Each number is 128 + 24 x the weight over its row's rms, rounded and kept within 0 to 255. Layers, rows and columns count from 0. Numbers have three digits each. The size before them is the row's rms in percent of the matrix's.

# layer 7 attention query, 768x768, rms 0.31, rows 399-434,462-498,526-561, columns 192-287
113:095107161114069139109092128133163142105147156123128158122114139121140124129129108143117128117134138151137136094101172123146135127112144124114169132125127153138140179099116110108110103181101116140093173071127096170117123145172098123157120119104122127144125151127122092131081139155103169130
119:135137131151120180126129115145128131108110146143084115155136149139082131149130155152140158119128115153121153109135121097136128137126124119170094130124136122144120123151148131113122133117154131138139129153119134088104131142127138118139127158123109102127119169166140112125106130131131145138
098:104107074157129109141098120117110128124131151117136112120187175142143130157132094124135119128069148070121131115129085141127121118108120168125131149119092081164135118118134138054127128098105107150132103135116162136124136128128107134136102133164142154102104133097142104180142113137100108122
106:127172153133140116150145116111090125125105112117074121146144093136164202120123130137162113096134118072154120101126154133139103172135139158131108122116113177147158080091105153139119138124141152159130100130158168131115134100122145170130099155137120120118163107106154150096179108115132114099
097:155152115107188101121123128134134110136112101156152126085094128108131086126114145119125100125101142102119149129147146129137142117166151104097118100096125099099139149137146124136123124126151097140168082169145104115126146144120112167128148104114112139124119128117157109142110169134132139119
100:121140137122161134137092159140111113142103109100111133137142128143128144094133126130074110118120119117144121087142161143092154116110125123069136179148111138187154112149140155128116124137119121155086116117115146100127091165173124136100085156130105116137133069136124139153161096146124103111
085:166113109135087152109132117127117108132131128129114146103092113115130144138144104131068142117152133120141165107135116175124119115143090120100158118120136163124098132188136104125102161170156140087133143132114108143150135164118150100113102056135147135156108135165085113139133158140113109104
076:104132137160144112131101122125138139121144163115074141128101119116121129122149133173116122088171117128084122114082132126107136117092115129154146154116067160142153099139121128101101146146134089126149162112085144135097131095131118182126123135167134139088109093114090109107112125123123120133
076:092107099093160135146152128099115155145151104130133132098112165141138138129145170132152091144137114122120137138147169118116133134117131133122121104116126134156086132131119162098123145162117122145116137143083077095129133130137180142115165098127130154085134128106088099115102122115116134139
068:112117145143165084166109100146134139151135154155140083109121143163108098134141122156144118122106125149101131142138099131147132153115154125115134174116087153128105097155161127186156134146119114133151098101136121123157163146097140139147145144169138135082113102133140125137155139130134163098
071:128118149073117134128143086135190110149163178133098078146096114108090146126091123081142108136126095105161127132127137122136107139125098185130118140124120140117121141122143110133073147180089147123078142124119098157171127106145131120135133143119118144147120129143140128087137133141119133143
077:143126165113122126156156115129129132124127139148131135148084131127122116162129143110137105112142140144166109084085135147127141106086114118109164102147136120127125112101178139108162137139163067092150131180117137087112117143115117064153136114144141143127121131090107114182094131139132121134
071:104158095174116114126122106166135103159138175130132117135112150129152109113102155125119131144152096148149128116139149105163107151130084147138077138146125117140089191125119162166094125146123087080152120113117108112168147143121158116128126121127144139168103128151128121118098136139135142102
070:112110124178127103125074095121141120105144116138136148124136102104136066113076115129092106140166136133102099123103116121092150159079168091129139083102104124131132167097134138118122112127108101139156102136072133145138134113104115138124120123094155131091099137110161148110117081135130139162
077:137145136131100108142118162083139141160138146111133179133161110113123131137163109142108152124130102097168171135148081151122165116178136184156127119116132115174148113155163134135157106144154156093153135126141139125146129097104100103090181104091152121123130135100117150185109094073160126072
076:100105132138134130141139120128142111113100130141103111123138129104100107132138136109137157094123105144135122154121134142127149137138189150139138146147122112099149136135144151129129128148132170104133134109122121134117144137126155112123141125059160106132118131119147117171142093120134179094
075:148119100119111083077155120140083163134119132111142111206165115180150132136145105134127138119143116159114137101168065136138151145096166116120068148141163117109094111144173175149161134141119094144113143103193114146148151113141093144161169148148097151100142148162147159118104142078158086121
162:122130089134158122123135123114185127123114099123145131178127152149129135101128103123141174127130075152137126119113141134113100108135095089109133129133130123115157112131129132156165121166135135099122153133155131070102142103150116166112090142076162109131100158174105101118108108119127175125
128:128136136137109120090104120103065151121156147145143118125139117169130136152123139130123134125127107116096128109140134126166180130169119145112162151077133133114142068139131135133143132142104097085104108151120141165155099127151097113111129098129150126144168120101142107116189106103139115153
140:112089105140140129153133154144126140114141124115155218145109106146104124133153153110140149107115135078138121117141140117128175151110190136113176080079139099115156118128125147105165101103126125123153129070134120143083170161136119177147150103169127076139110111149142132065135138119138102149
151:126119103092126091137138117153127141199161133092144157148153145151113163142142088098114117148146132120135141114115128133103132086100137119105127110112083145137126109177210114097091144173062092125101140078108132111123139140143130111117103120173104142121109114143125119121143108069130080152
125:104129125144156137101102130107133146080118142100128111075138083136054145141146139141169110147116112125120119100084159114132193136122122097111111125122129173106128163106161072135110162125112126107136126147131151118106123123113107160126141140083111135126143164131130145152145147134115145164
124:121146113151128147154161133144128102098157124148141144104103105145124144109135112108122133081108127122163090148133071126132127126126129144141146152114169125151140126141149103116143155143120158159102120130133111116112147111116143145164142124119097119104152071141171145097137108112081139153
133:163133154106145107115107158128119116106126158169118114157150097148081116093138143119158171122118091132118132132100121119141126100136113106153146155081102115110140119124151115158117162104129130108115123151097139145119150153151111115114108112103146140159097118106097164119119114108113124094
150:155136162114123101090119129088122115156114072105098147147124101132095122120107177131126132099134083159104159115107137143152134130177181137116143120147141115138119124161133148131143075146116120137111168131130108099132078110149104106131151139155140111142143100083093147137147129125108145114
144:127137139125133116108110121099134120170123126142169106103137162107104077084094152093182145109120140141099153158099128154112145109123113113130117135074112145076128119102123121116114132122125143102141095147104136130150126151104077126103077129106171148157097155129088114161088159143189098090
122:136125123129128082140142133111099094112137154129122123105124127190142114129120125115106088162108086098112125117106147132146097101134130100092113123143120102097130080152128204140140131136142189122074127165159125123109110094110099152108200139131162109084140082125136107164164093102079116148
143:106135175136114130132133107115114135167100100098126134131112107103187177122151144166135124117130103137138126111111165088103122148152133120117130098140130126198135168133154102151141139142088143140187124118151123138132110093165132153148146127117101140124119147132121103141194103167129147131
164:132165095096158125124117089146149099139122128116110147102103108122154109132175127105097085134134115158140108099122077140100137121195166081151164091148110095138142159139121087140143209123131115125155124084116123120150127122160196150145166137065081133151099152120118128113129106116122157122
146:135108118127137123154134127127113115119124107118128110151130138138181127153156124132104114179109112105162143129163153137107120119120127084108159123116115150128134160163138127161132177145089121112150109126124149119167144115130105128142147054153146102150141141160145132138165124144153162109
120:161147163147126126124137161164139155154116146139087174186128131118151148137127126148143135106116123183160128108132064103145091130125130124127152133168148134177115130192136132131106149092089123122154150125114137147120094135158168121137109098121125153135121161179145134125096124123127111125
151:119177150101115168146098131133147122161126148146131152147150133129156109171156151142121129098156174166147127133146124105118108108144164121132139109192161137168127146139154092093134092165139176112118137161132114136140131126110142121133149121119173099110138130145101142145081178122144103129
111:153088091132144154093120119124132103109175154125119121113110090120111120117107101117179105146106120108076115154113140097107120121085097109151140170108092122101130084146181190115119136148137138116150131109131116151126146115146145158125101173102103127125081150164124070190131099107126115128
106:148152178164109132132129139130155137133135121122132141142076144103089084144132103115113128109131125117111122094125176155146155121078108115133141117117148109095105149122122148088110092106078130099124097110145135125159134137108129114147129140159119099173134143121117163142123139162150148134
115:160108123146130112124111146092112119136136099149145127113127147162129173134157092118125147103117111094098153134112155091136159125123103119129132144115096131146132112151150137132120130108138146130118112151119144129142137106109135118129146160102154120101146110146121138146130085108140106115
119:100079112130122090130132114157166089115133120109159121111112141105152121119087095104078128143098149125133122111180089115073142091181124157119132103118110129158113120118141104151119158087129184167119147137143115120107111136150129092131079122137145177137112148154129142105141116145131134135
068:142146120120106150138132141119116120128151145109139097108096119140156145091152128111119088096100135092142139124168149122156119157113136145115115144116077139101176161161147118109117119100134148134095109151127115182134092136153151139139168134124162137143133120108189148167125114104130095152
072:101119117159148126147131152125120124121127085123095144143140142136098120172103121101155182139118108156105144143135183126094136098122115142138114101098164102161095124112119118143170137120127114126154118113122147120135163147093067132095085114169077127125092128168108109077136120155108131129
076:122130128132106177147119125107100127146139143167106129135162123116070121129144107127157135129131131173137163123104125090178134135128106101115138139106095122107137148180159127097104132117141123114157154125133140115152121174176140133127117128153125085142126154131154122108150113115151081155
086:123166143144143125134114143144142161136076083115135105143175144119128133164130127116107181162117083147135150129132145159095157140109122098144109131116164143174129122151129110107149111124095087108137137148108154124148131119086101130129116166152090124099096141165108110128132145166092114101
079:113125121126132130129068124158128170125138149136159122161114122117164168122087159153142142112123115074150129143131060107116138126133105142154148096135134118160102130135146098142085125118143159141090102106117138149171144122112165158144109077155156145120146108135108155147158125106151136141
095:108137129152139115106136127134146112128171125113094205111145127091121108098102124127147073115150107131098108124115103177133120110150130130098158163103119146123113134138131143141071117173130137085135141123111075116111173103181172141143113094098138102093169074131113115149103075143139163121
084:150133181164107167114141121120136132110119118100117119137149129120103110099138118152130129154116090147102142112162124134148134129109079115119141165144111154182110117126129110107145157107121087114155120162113177118137096171170125126158131137130103092102117093169123101170133145124134073112
108:144130107131110157124109124118136084133145098121132135134130130149088127101153108159128143119128144190099128085116118117139131111142132113142171109151122132147068117183114133110169156122136110145139140102142118135120166177154140108151124121114123101103110161126068121112143089148135132177
116:163147109156135128130097134126097136120136165147104138136129110086161126097191105175147118104141136113150144117082107123134117117131132124134134145097142186123120119141145109134113130143164114134151143147103137180145143127116097144115131149122115129082088103135100145165146129122160123107
115:108110113095127135121100113080157147135134120133143180141130126126145116171147156127138184133138120122115130119152142131145150116130139128123129097093115165112137147115145173098138114134119131182125116143106098099114134172167124135127167118168083130064117154127095130113099134109093104114
120:130114159150136096177095122098131138143152159183145111130118125166101113106135112110136099122138181131097144165144118114132121131173110127155114176097112142144123139160146160123163130163110119126133122072160095065151150111101147099143110133138126098159140097098136101117168170134182133122
107:119074103100138119130181098179168099130156154160122102125100114114070120106081146091129111160102114140166120100119112152156124123125130137153168125131098111106141115151142145076085158110121123151126105146146128129169131148148139147149101156153111130142107139129155115090131147106107118124
123:141130138159150166139157101114135142145137152114116122176106117157147083145123125126138103098150122118168095061113118128120109099093117118117159085116162104110123126088160108095149102126152123072124152192133129099114109108141140093143146100157115133132101117087121152138108140125130156130
112:112112111178121120091151095159144052178148122114143122140105126167129106123100159120130109148132134144153120145116127102148101112099109132115104122138132094151151188143111165176106136113138071081164135149137090124174154143155128137130094135133154137166090136147117116142098164132171160106
122:114109121143093121123094111101137136095130130133126132155114132105132086128069142144097154159135152099125053141111126107084149164155176119119148130123096128148144165125093106138143113134137102153152092099096126165142129095127110118108140101092132114080098154129112149121133079130130147142
123:115150153140120169142127196117120132170130173095124207121107143112103115143154096131117120135119102097171134134172080152149144123167105174099164138116123135154133096118151122153164070135133119103094108134150114121112119104132128118089122123096163134130122138120135143171101054074138138120
125:114140120140077125118100150147158131123102130154137104102089144138068142144157121140145138097143080121164125145101117144146141147090184136132134140138137094113124167100099163147132099109139191139138126147139100150101119104130162123122118115109134132145135082156149115161102098132116107118
117:129138141124133125104141128126103149128145135146138135131139129171181133138123091106107130148089100162160163071161100124159149101131130111140088149128138138115126130136148173147174130135083111145132101124181154127145167109133132128145128172145130153120130156153130107096142161136124130130
071:124141084134080111147107145156139124094121141124139141122157189101091141166102091116080156110157148140166121171119118095097139121125160111074094117122134145114120110139144099144154097141089132148093129118125153105123138069080084137107158133112118113126153128134100109111114124178097140139
052:131103168113124146159122100110146147102107138120143095148117180143130128080143138157138135173126159125137150119129070119105132133150097169124118126126096142120185104138111105148132119133126172127142117155152116134122129115134126124111149099109117110131146102092089119140141136095150179132
054:134141124098138140139097145092132129127127177119102123142186130150080140150124131145152120131124099121151117130128169130128156173117204107165130083114134066128093154114146120111109137154126100152112155142100129123162090110125135119143136130128092116148145149131152115123132136135174124117
060:090099111137134112163093069098121138145104177136116166107163134138161153146132118140140141138108129163125129134114076158105110104140115160140139157125168129127147104132121149093142130116102126106149105107116097098112130180119135093117105150138137129084155142136171167127128141106108139169
049:097129158136096088121134167145162149130104129130152132110112159097169135126163135106134129132156132116117132144104079123150129128140083089118141116114147126099102092116126129153150149104134122107086111147132132127124153071119115113089183118124177163106133137117121151112138097111119127102
048:143112118104125167105124124141115132118135119152131114148151139134097119164085129163172098119107145110139131112096142105109148131077170153178099133161090137143121123129141109128116114129114129120108105103076132162163095146144079111083105125131059124139115149079107101102111130141123127122
051:141140129127121114090113131109161140084126144133120083125125106173142158152099179173151135142189149131114086142089110148132108159102117111098169103129133129163096084118126173161117149108092097160109121141098137112135164119165147155118135152105086120147128168126151137095134151154110123143
056:117142160125146149112126150109105108128136101133126098146152119103113114135112155146139121127145139157154116097177141117137093153069160103186148154101170111113104188147123142180140175135140124136120125140157124129141147103123117100172131123127113121143116145107093097109109090126117162122
062:118124142114132106107089140121131122131074149157116119117141152150104136144099134123108141121128158113130157107102105116120132119162106118143175143103134133141130085120108160084130150128151078134131135133150144107152145115149157156126086157123100123121128118175101133113121120109123135091
054:101150130120118161143156098093106111119115131120137115116107099145128109081149158178162111121133109125155156106128122150094138151121130098153085139125147134135155224124172116172112126136090129100105116117143128163124117110116129133140148100138146123142151117096144155179120093146161098169
050:108137175136143084155163127119124138164155108125134145086135151152081099091140150104143129092129127116086162130093133150107119123102167156112133132155140146104160095130115127190153077129158098088114150137176134096101114121092112142131127100155092137145114111161119121127127167108135147150
142:124102164143151145103118125094118138116118152199147090111117089154164130121145105108165135129104132085085130107138180104125117146143139112106104110115167141118131130164129106158135111159124154133144142085119115139109145146132101164144129137155144134107078136112188133151121152161114131127
071:145118142134100131140127115070109111150150102156145149143114133154106127147140119114123120119084118102145170126121130160128139153108090145091100147116107143078158124153121135081118123168127134101136105132148124149124143159109122173158095120157147158146132125137110094128149082113150110131
060:102118144128157149186143147148106095154136108119157117106088133115106096114172132101120148140037125115108109113156127143131107122146120150143138147072087167126156129187160154085112112152114125131098121147133096153181125140091102158163131138134156144146131123118141150141112143112143117130
135:143154170138126147130114103146128147114120119165120111140143136158122133112150099130100134147118112112118131124122134158153131151125075146107130127127088163074174155134134113090125117122152141119152145158129121148106127177134094148136119168113160125098144145157151084153126126110137103135
067:144131120126137117100155098085134110155093134107138113163154127117093135165103122123124151127186141151128106140114127115126132149156140119134132122110189069162084095118120157144160113121101115091139179082131130119149145101126171104093140141135074105149109164141113154082142154144141121120
079:125113143123140113122133127140163119109128137134084177113139119124121111129105126117114115127155110149125090145087099164152128127135110122141113167135140143121123097105109153127139121174121087128125156131145099127100135127175191108135104123075100108122145144110061133117094135138166119127
078:158142172097119175128152131099118162136121167106148091141136138110156083130168083171144092122147142124091110118152132103156134174172125133114175105170103116086139068090099146111163136111146119150134156117123146151105149130129132125124170135122121110095124155113121155166166125134176112116
089:094104090107147174151108156120162104117169094113159128118099104119114140112137141106136136166101135154124115078177122176131087157132179105151129080117141167106099144148123123094110122122157162140121093158121081144125110159080042128124155089169122127132089130103131139126160138137099138116
068:113089132118122112074143147146113146122142132150126112132130135134108153139131142168092129143116141122126128065101089084126126152123141114132122121152088146150147101117146127177083143143164083124122113153089099143157119109128111160155095140109149164153126122114126129108122145082130116114
077:119138134166129128186157136137123075154105105114106127135136112119118103144121105069152154143133108179120163176167146135146126114120126170151134144097128084165127142133122151059141128122109132122172119148138147119125133137074126106099115147149104142124118140155103117123108109150111133116
094:107094100161101125113093112154163067144153116151128130129130097135084126108120133147138174144147123163134120124151107141113144142110156125130158117095117116155150135155099176148121165137102132121143130129128143120179114113120122135157068080112139159139115122155140096098171141163146138137
091:138174151155130104154114124114106163158111102123128089123145122105148127161148131105123140142114093124142171179161168147128152132103105146134083135127131136125147160167143104068119094143095129101109127144140129154142102155108113130125136172146087117111123152153141158117095167176100074117
097:128169153114111194110133154094112185114133118140116114111136127109177165126114135102120109147148158099174141139129115145167143106110116100135135111135100153088132113115148083133085095103152175136116102135166116157107129138129132156136151148160139117127155136123156140103121129087109097127
090:073124134149139135106149119099138136115138110129075199103148103112127111107101135155150091105126108118132112089113130139129111125112164140111140182129154155141101131115130142134103111154132126131100129138117123153103161118197163125149129112121136100126179076117130102132111110151112140117
091:103142114177127151123102085088104113134144103100116121141184099124123145134169103147118136159120147125124149150155096162115152149110105119114153139107109177169137184126105118124099125145111123126148131159088146174143113171128090113177116124147067120119153096152126160140118145126143080115
099:143116122148127135131151127106165086125141106127130143131133131127102139090124117116115121119130130185113115093131111151147120119126106112141137136114107125142091161167126132102151150137130088132106152142142115128098154159141158116158136130127094105104091161101093102126121129097105111177
106:155155112136124162140114154135103130101149149147101145134130105115165159114184111158150125104158150121157138106089107144140141117120130132140116142095148185107116146115134116134127122132180114144123123119111155154147153110110095163095133155138100158111108103129125149133135136123143122128
103:125105154087130151113114126087156167114141112106154163137114136134155121168138160113119173156180139151126108111150130131147162110129141106129139103075111153133109139100138162134113123120118138177140109120101100108089117152128115117131163099161075153099106144136096147126093130085094097145
108:147111152132132114168092108108145158142150161169149097116116131162130109102143119107152075121121155129108144172148121127134127124158095130148104167089123155152108144158145159147155148158126119103121106056152110065158161104109155109132109108132109079164138078098151105122173187144165114118
098:113093108090150120131163098179180085118161137150133116171112106097062137110097153118122110156098127143175133116115114142162113141130133132143129113121098109112137131153125156087094145146116134156126108127144111140189136148119128139155119156141112134125096138138150107100111150098129129112
113:142111134145136173120153096112142149156141154108106127166098110136141099141112123120141113096157122109163087049110127133120098108104111119109172084105162084113146131096139111101155126141164128091134129195150151101122112102143145097143143086155116142149104111096125143110130119114125161104
097:130127122177137131083135123146130064167150100115150124120106135163101117144111154105126113138135138165154119151136120118155114107098095143111116100141115084135136183121090153183100167101158087090156136139132082134185145138169142130149093155119151143186072181149140128119100168114171153114
114:125118115141100125122070109102140143097133117135118139133079134116161097132073131127105151127122167095114060132116108091090137166170175102131130123125096123155138167136098087169158119140138099148125099101116138156122119094124127139126147111104141116101095155135108156100158078131128165143
110:144158134135140140154130175132110105169134162106110203129086150095125117168151119130127125144121121068174132145160126168148103118162085173103162148108078162130139113159126128127174091118121122115077084140155131113122132118152157151108121137103155121137123140120114132176102065106122122142
115:122139141152107112111101155154131147142120127152133122085084145128100130155137122094143129086123076158153123168124126143182120144088164116133155156143120099103135150100108176145122129085170168157136139150165115120094106104143163123130135157121148136138140114144138098117122135130109105123
106:128125134145117104111141109127076135132122134136123131141151139168162134134103115103117134131121075153145156083156114103137154122135134117131107155124120130081132143150141172149185145147092083149135103132148160135146153128139129137155113156144121142111122156139108086130133152148112141124
130:122087110124154138086148135124141102160160125179165095113119099088084149142111168111126140161160107143126115085156165134142072121110119129154130113117129093091112161114099128122105126140145127143115130155134113125116157213164119148123125156154095120146054137129130099105125150140111162100
079:156182162171134169164128118103122146125088101096131116144159159134158110090163065187084125128141163099130148151129095141112118158137106138153142153143135099173138118133128126112101147107138128105149127136121164112097125120157149092162114098109152129123142093103144133111144088117127125165
068:110147158123158113148129159124126139092136108133116113147129163071115142124127148162130127149123141163147129120159099120154092097085166150148082142121166157147149095109146159111101125147137117144099116113105140122160107069150116116139136132174166091163143091182149119144069168136138153122
085:112151115148132136110152171083140108161126145133121115114125154148151156119151191075146113145126150130153128096132114097122167151137154112131095130124120115088098121144101106195132146130135094132134137135110126123090123094122114134139139139135136149160097138139154131146123167125148109118
061:130129173129084122145133142086131180150108145129121134094134123166152132109159116075135123129111105156134135151107113129100168138147121115152134131102171164100121117132109099137131168114120127100132159155155102127076076114108154105113170140136142096124119143140101127126154099107143124111
053:151106105137129108139141124171096087131114142134083118138154087120075150157112094125083152106130159101119103141100144146107120132147093099104151135110068102143115171102165111130134157134097131129151098130071109141135124123145125124094113155104103084125150124113127111103125093152093159107
061:140118120166113101126127133104107138112095123114100123145139106129135125123112147139166125146172145146127122145132114124111117125147131127121134123147085139175085108143125085113135135112109136114081135133081122129113119084128150106148142142117163073083134129137158136123160153101124132119
069:189126140141126158105065121087119129114136125110149131102120078149145099110143115170190157118084165125156132122156150078121124126133126116115125127113164119089108152166152131166078138142119161113104150119106152104140142149154148120111077130095132112119154162067151095119135111125133131152
072:107129145141099082156112136094124192139108108136128138113150151145136116139109065140150130090141132137153137134133142114107182145152104123134127129107129111164119122144096125147177125107116101124112161101161157081061171061116147130127083139163138131089162121156094092148144141106114154123
067:109100098158148122120105129157137122107160109102136128168133125104102134178129171198170153143167107124158117094133127157103103106108133124113116114129147138134122124122182147133114094171100165148123121123111123132144124129144142091143118127093132156120105120124122100073142118167105134172
066:150115149157142141135151097097105115106152126117142138087122122152127094067152077106138074124077145082112143133122164122135123129111133155131137131106107116125157154106150129132098141162173086115100104147184140118139140158142138156110115123155147131120134122128150142139096128161138123124
181:162159160113142112121191133137150136142120125098150128116167111118124130134192134091097110158152117162149133137132092171170135137145082144168122171119083121108112119139144119122087116147126107126136128151155139121109134139136143068171136155115157118151169150120135123141086144076152072109
082:135116141137118167137137097113136133172105138100134117118129137149132146115131108104121138147105136129132157167100174181153108150112141120138128150094160097109135132113100139101103157197144135122134089131136143118123119167088120134150138135126171115118117139113120112135116124085166088108
076:130162117067095123120143166114126144166122136133128152125123093123179135097173139110141127144118130135106143100102093095155087145102128147147141180108094118123150157159143158130107107172122117140105109136143086118127110131113124170133126108122167129140124106130118106104083120121133133140
150:147157128156121110132139110125108161139092137122113124129164152143148118098137122091113132109142146104121156164097087170160142126097073125128168150116098127131149128111135121093104132112131123075158120141139166115123146146103141115136114146096146134123147139136134126176099116094158103146
072:129135133139162108123145134120163083138090119151142136146125125116087101151150132138105098144124125182152119144161145111089100144126161118124097112128156100117128166141100130092138163150119161114123148120123090131154136113166096126091120130142115119132107136147152128096131122182104136105
083:126092098127139107135139146110154103112136139106104160132100136090129106139123133124165125104125168148147089132156096111081141128092165141123126123128171102134108149159137188119130140182065126117084110095117107146128149132148157117126081083121121125115159120132077118100129113174169152157
099:117167184129117135114137114100126131097106131134136127111136106128128115138133118143108117128152149167123125115125135159135097147175120079125167113128098165108148143106091115135155170110156096115117139129150137151120156106128116107135142126143102113140116129096145157169141127127141107104
# layer 7 attention key, 256x768, rms 0.248, rows 142-177, columns 192-287
047:150129071103121121128174105166101126135200106057103112109117121134179140128117131090058142077146145093136155177133105161103124092136138137113135126135117189139116123140098146148084123134121134133105126132133136115114116129153131116120130090139124088132116112158111150120115138101120068122
051:135159153130114126123111135123103144086132127102118109111100136107118148110122135080127157124119105137137113159123114155135138112154098180132125186135113104118155154144163153141124096135177158132143109116164156154124100125102108165123137139151117117066134144115122125121156103123107133109
059:137144116136114123113139112118130131140162126079086056125110161126121151130183128099126131113138125133163113125129144133135116122100111151131076096133100145142157096092085087143137135106154137152132133093132149144116071138109089131126147183119136167104102112111112124100172157154127099140
068:141174160157047136138143117134129140135095114076118111159163135143121138105126118110108168096107090152127125138135094147144122137172093174173078111118136143152110156145147082155099147120146135144146163101120167162130140174114104158141100152177096108087095139152112106110127147121106095137
061:156128124141175145137105140146136117184145165151139154193112151138124144133096166146138142142145077099171150152145078121168123114096152158124142151146161124112130152151186132161118117188115119157089148136123086117126058115081119137096113105129091108157134173115095133121077129116131135160
060:136162131154160139101133134122141171160149157119131083070113157105101153140118130076118109108131134096142116136124166133148145171104186132151107133120110141123153132123118142124148135132100118125092124143143122135102115104117097112118118126135124127128124101100162143136115169130159148111
116:145157147166077149130120116138148128148118135078123102126171130125124162110129121105098121117115084161132137154124112154123104116164119170166075116140116146152123154147169136183092130127148101140166148093126146172138116184151123153122108157154100115092113128136089110097125154120120097131
097:121124119125115124117154115123098159148131158112125112173109143125132166140046129100144163143130103124132135160149112094137137171121117172157113143110115083142113107130148098113125144135166139125055185158118161143082134155110129106136102123162100093166154113070192100115136106103124137117
136:142160165128121118160102099125122158112114145117115113140139121147169157129128117128147120143115129179107112168079110125145123137119098109113142111129127108128099139109139107117124132139147112151166163131116197147086114085143173127174123158164094095089132099113153101134142122126135144128
145:135134159129157160144140128120116182181142089098160150157129132145119158111127175114135139174121112116120103161158122127149123134109143091124144074133102119116108145148161148117144126132159117178110147105129109088133127191160169111080157094187104102087139143141077149088128130114128133135
162:121115135129119133117086103133103128168133127155120098103128112140118172129134121112115079153151137160144135150101130129089124114160135100129126184122123148084120119133140164156142173149135122162122136135160129089135114165114167128134123146112152096090156097107138105114140144131115190095
151:129140127124122092147134085117132131114122116150092072133135120107124141109095126104116143158116086118158117153145119126090123116126150090093153120116116127148128189143162144120127091117092130125123120171117116094147134129100156122136121123124131138141127132182181133116101146109116142158
165:153129135177141137113087119146177102144152129086149104135085138150095111118103108110161125128112124130153117132076136116123069117112123127169131151103146091088104153125121125127130113152127137162138150154134139120140088129112117121128166124138111112109130121131146179171125111128141114153
159:117158103177108146147108123174131074152148131125106157108141132128154113138128157143162127124150147115130111125126103114155118114106137096081105125126130143119134147105113182149127083134095142112142158105112135132161153171104152131140145147131145132146107173132093145130106139141147101130
165:095106113135142104138118122083093117110144079056125135135140123121121153104064132125117105140117085095143119156123107085102099146142105133128164145088089158133114142094134158117109129141093134134148102101110115152155150127138086131129108109086119138089168121108094099140156113136177165144
166:128111138121111148117141145119123078125117157139126095112124131127130134127110128156131137087129100108156153136158141120101178098147095125116141160112090132158150143142169120133132131157110162109099142166114153112105136082125150081082149121094174146112104156099109096150094124116136125125
166:123098138138127078122136129114134079134137135153139183124089159130107099136157133105137128065129099174173133151108104117113089165084109125138144151139162070073155132124115188121118137116112140125162117109127140128115153117131165182125138125119119142124134144111104133152081111139139126108
170:115147103110110149116121128118085115085095137150143133135148135120112078124108124130084151102123116102128128146157124150123128139158137131144100135116115143102152137132110145126103123169130144128123120144144122134143135134130109142161145143154111102107152147152141110118111158175166137143
054:135098163132083153162135129105118096154165153119135138144109102111120110154147103163131111143134149110111140148072128185146138141142105143156141118117114152108143093169095107075149162138121123095138127126119100169139162084160148145118099130139068125109114132131148090116113120131092153126
050:101146131094123132121080141146136171141123119103127145116152128139140156161094154128178104110094132116142131129127116076154093128102163102119139119121166150138111151113102111124126137140129143127139140142108148130136166118136121164117173152099128143119123147178084145113114125179103126077
060:156066099164149123116129141138136103155158126139158121141131123072119131106114114127162106114125122147088133123106117170123104119152123162140177115130100094132081102154117146142103106159156150123132105122172142116109127147143125116154148140139121101141092134086156148158125126118134120137
059:128106150148130112110132145165142150082138135145148072113117104103130118110157148108166151132151151164113107144154167121177145081119123153140095135166130132108116131117062129114159140126110153159153123122088097140099116085183169166105146117094134117169090112138137103136136118171076110139
046:105165114105104147177135142143108126136158107087121119160148148140100156127088153129128100133139116128151122095168090106132111108132148107130110131125112138090174134108116126120130119165125077101148135115118130097156142142075127118176125164122068143120102123116091094134078175172123151100
044:127143162159107164111114141131155115160119117125079123097118123156143124126113121144095144135190118106117167116150170080139147159155140103098140103099147089146135103131120122108167138076138071184133135138133118133108151131138118111148128112158156144159140100138170112155162138105110153137
048:132094153149158141133113111103164080128151147108115111098111138097139121111103107126108147141131160120120123108129113097111110114124086162162126134148096130131157123117137125104122115092117180152143103127193139112121110122119129133178118156135165142177129138136148116107091102089105122170
052:123121134104158100137187096155152146118130164117133156092135135107115154143191132113133149126167121117123120159129182109102138113130098146115104122118109170146125118113110148123141111171113144104072159107147150112108110106140157096136154155133098161163098140162080192128139142150106101105
051:160139145103136124095121165144119090136145116095104122131109128074132103110108131131132101126114129093124090115107163113152098140150110149179118161130135091169164162132075140141127125150119141125129157133093126152100162154115154123160136124150144161143133136133157121136161109117095144126
052:096173137142113176144174178105099133146113138160124138168173129143108131129121131102157144122125125137146174136119138139167110139126132089128103110147106131119110134103101119136116099173135125114101152157093141139155143209070146147133158095133110126139167170122115109075155153129146127101
052:131125110129130142119135117137117115112127104083137148118140136173135133134109115130113120123137115093131142146162106103144124108152135140127145159147112167160128141148151125150096130151094164108138169117138132129133124107173103139117150071120127122137130090149093127149148089109112098099
057:120113184136096087139175146139133101112158149159188108151146165092121099115094116120150154122182092116159086125113133159155070087130136103092122101097101083099130139096117105130113097152107135128125151160104086117096107106119134180117146140137131132128137165156150131130086123132099150189
064:175200127125082161127117116082092123120097103124084128138120170121128178104156089130109157119158124141129149116130083132077135126093114105111101122163153127150128138107133119102110120083167162148170133148134165107112106126140149080144108109132135140116182116130129161158136097132147123155
051:174175154101128123127156161144087113110176112119143145181147121121102120112076148112137137155157113109123145106125133139143100143151124150121132199190136129105106141105118126160110096104147197153136145136107124112151154118134171115153153110135109115174087126062139110130124125116072138116
061:189119132136106100083151127104095128137127122094112102121143131126146116126138105088163159155149171123113151126159094128138142098138126142160123163129128126116144119163126144115108192116124104118101140125163153144142175124142100139134112139120130124135141059106130120160116081119120136122
058:151134138149116158143147102111135089128063124146132130098124138075111107128154138154154144174090111137128124078131184100160155125118123147123147107112153102143155118158133153119145136121116131148113150128140093152120150118153105112151151146103111159119142129097113113154136080150148175112
060:121140189158098175132115126159094104120126117135142153110110126056079123112138141150139177093138106164096116122106097128142130132120100177141138161136128137129132109146161145162119094089112135123108122113147112114080127151157154130146091151116080149153153126148115119148097132112126124122
068:141130154106125082109138140133139127127118156122130107149135144147136155147109113113127147142127153136128119117127127117125118138112127141111161137121140062093159126120126132129143125136158146150104112140173134145125189133143093112119123112148133117095131114123165124140132121100152104130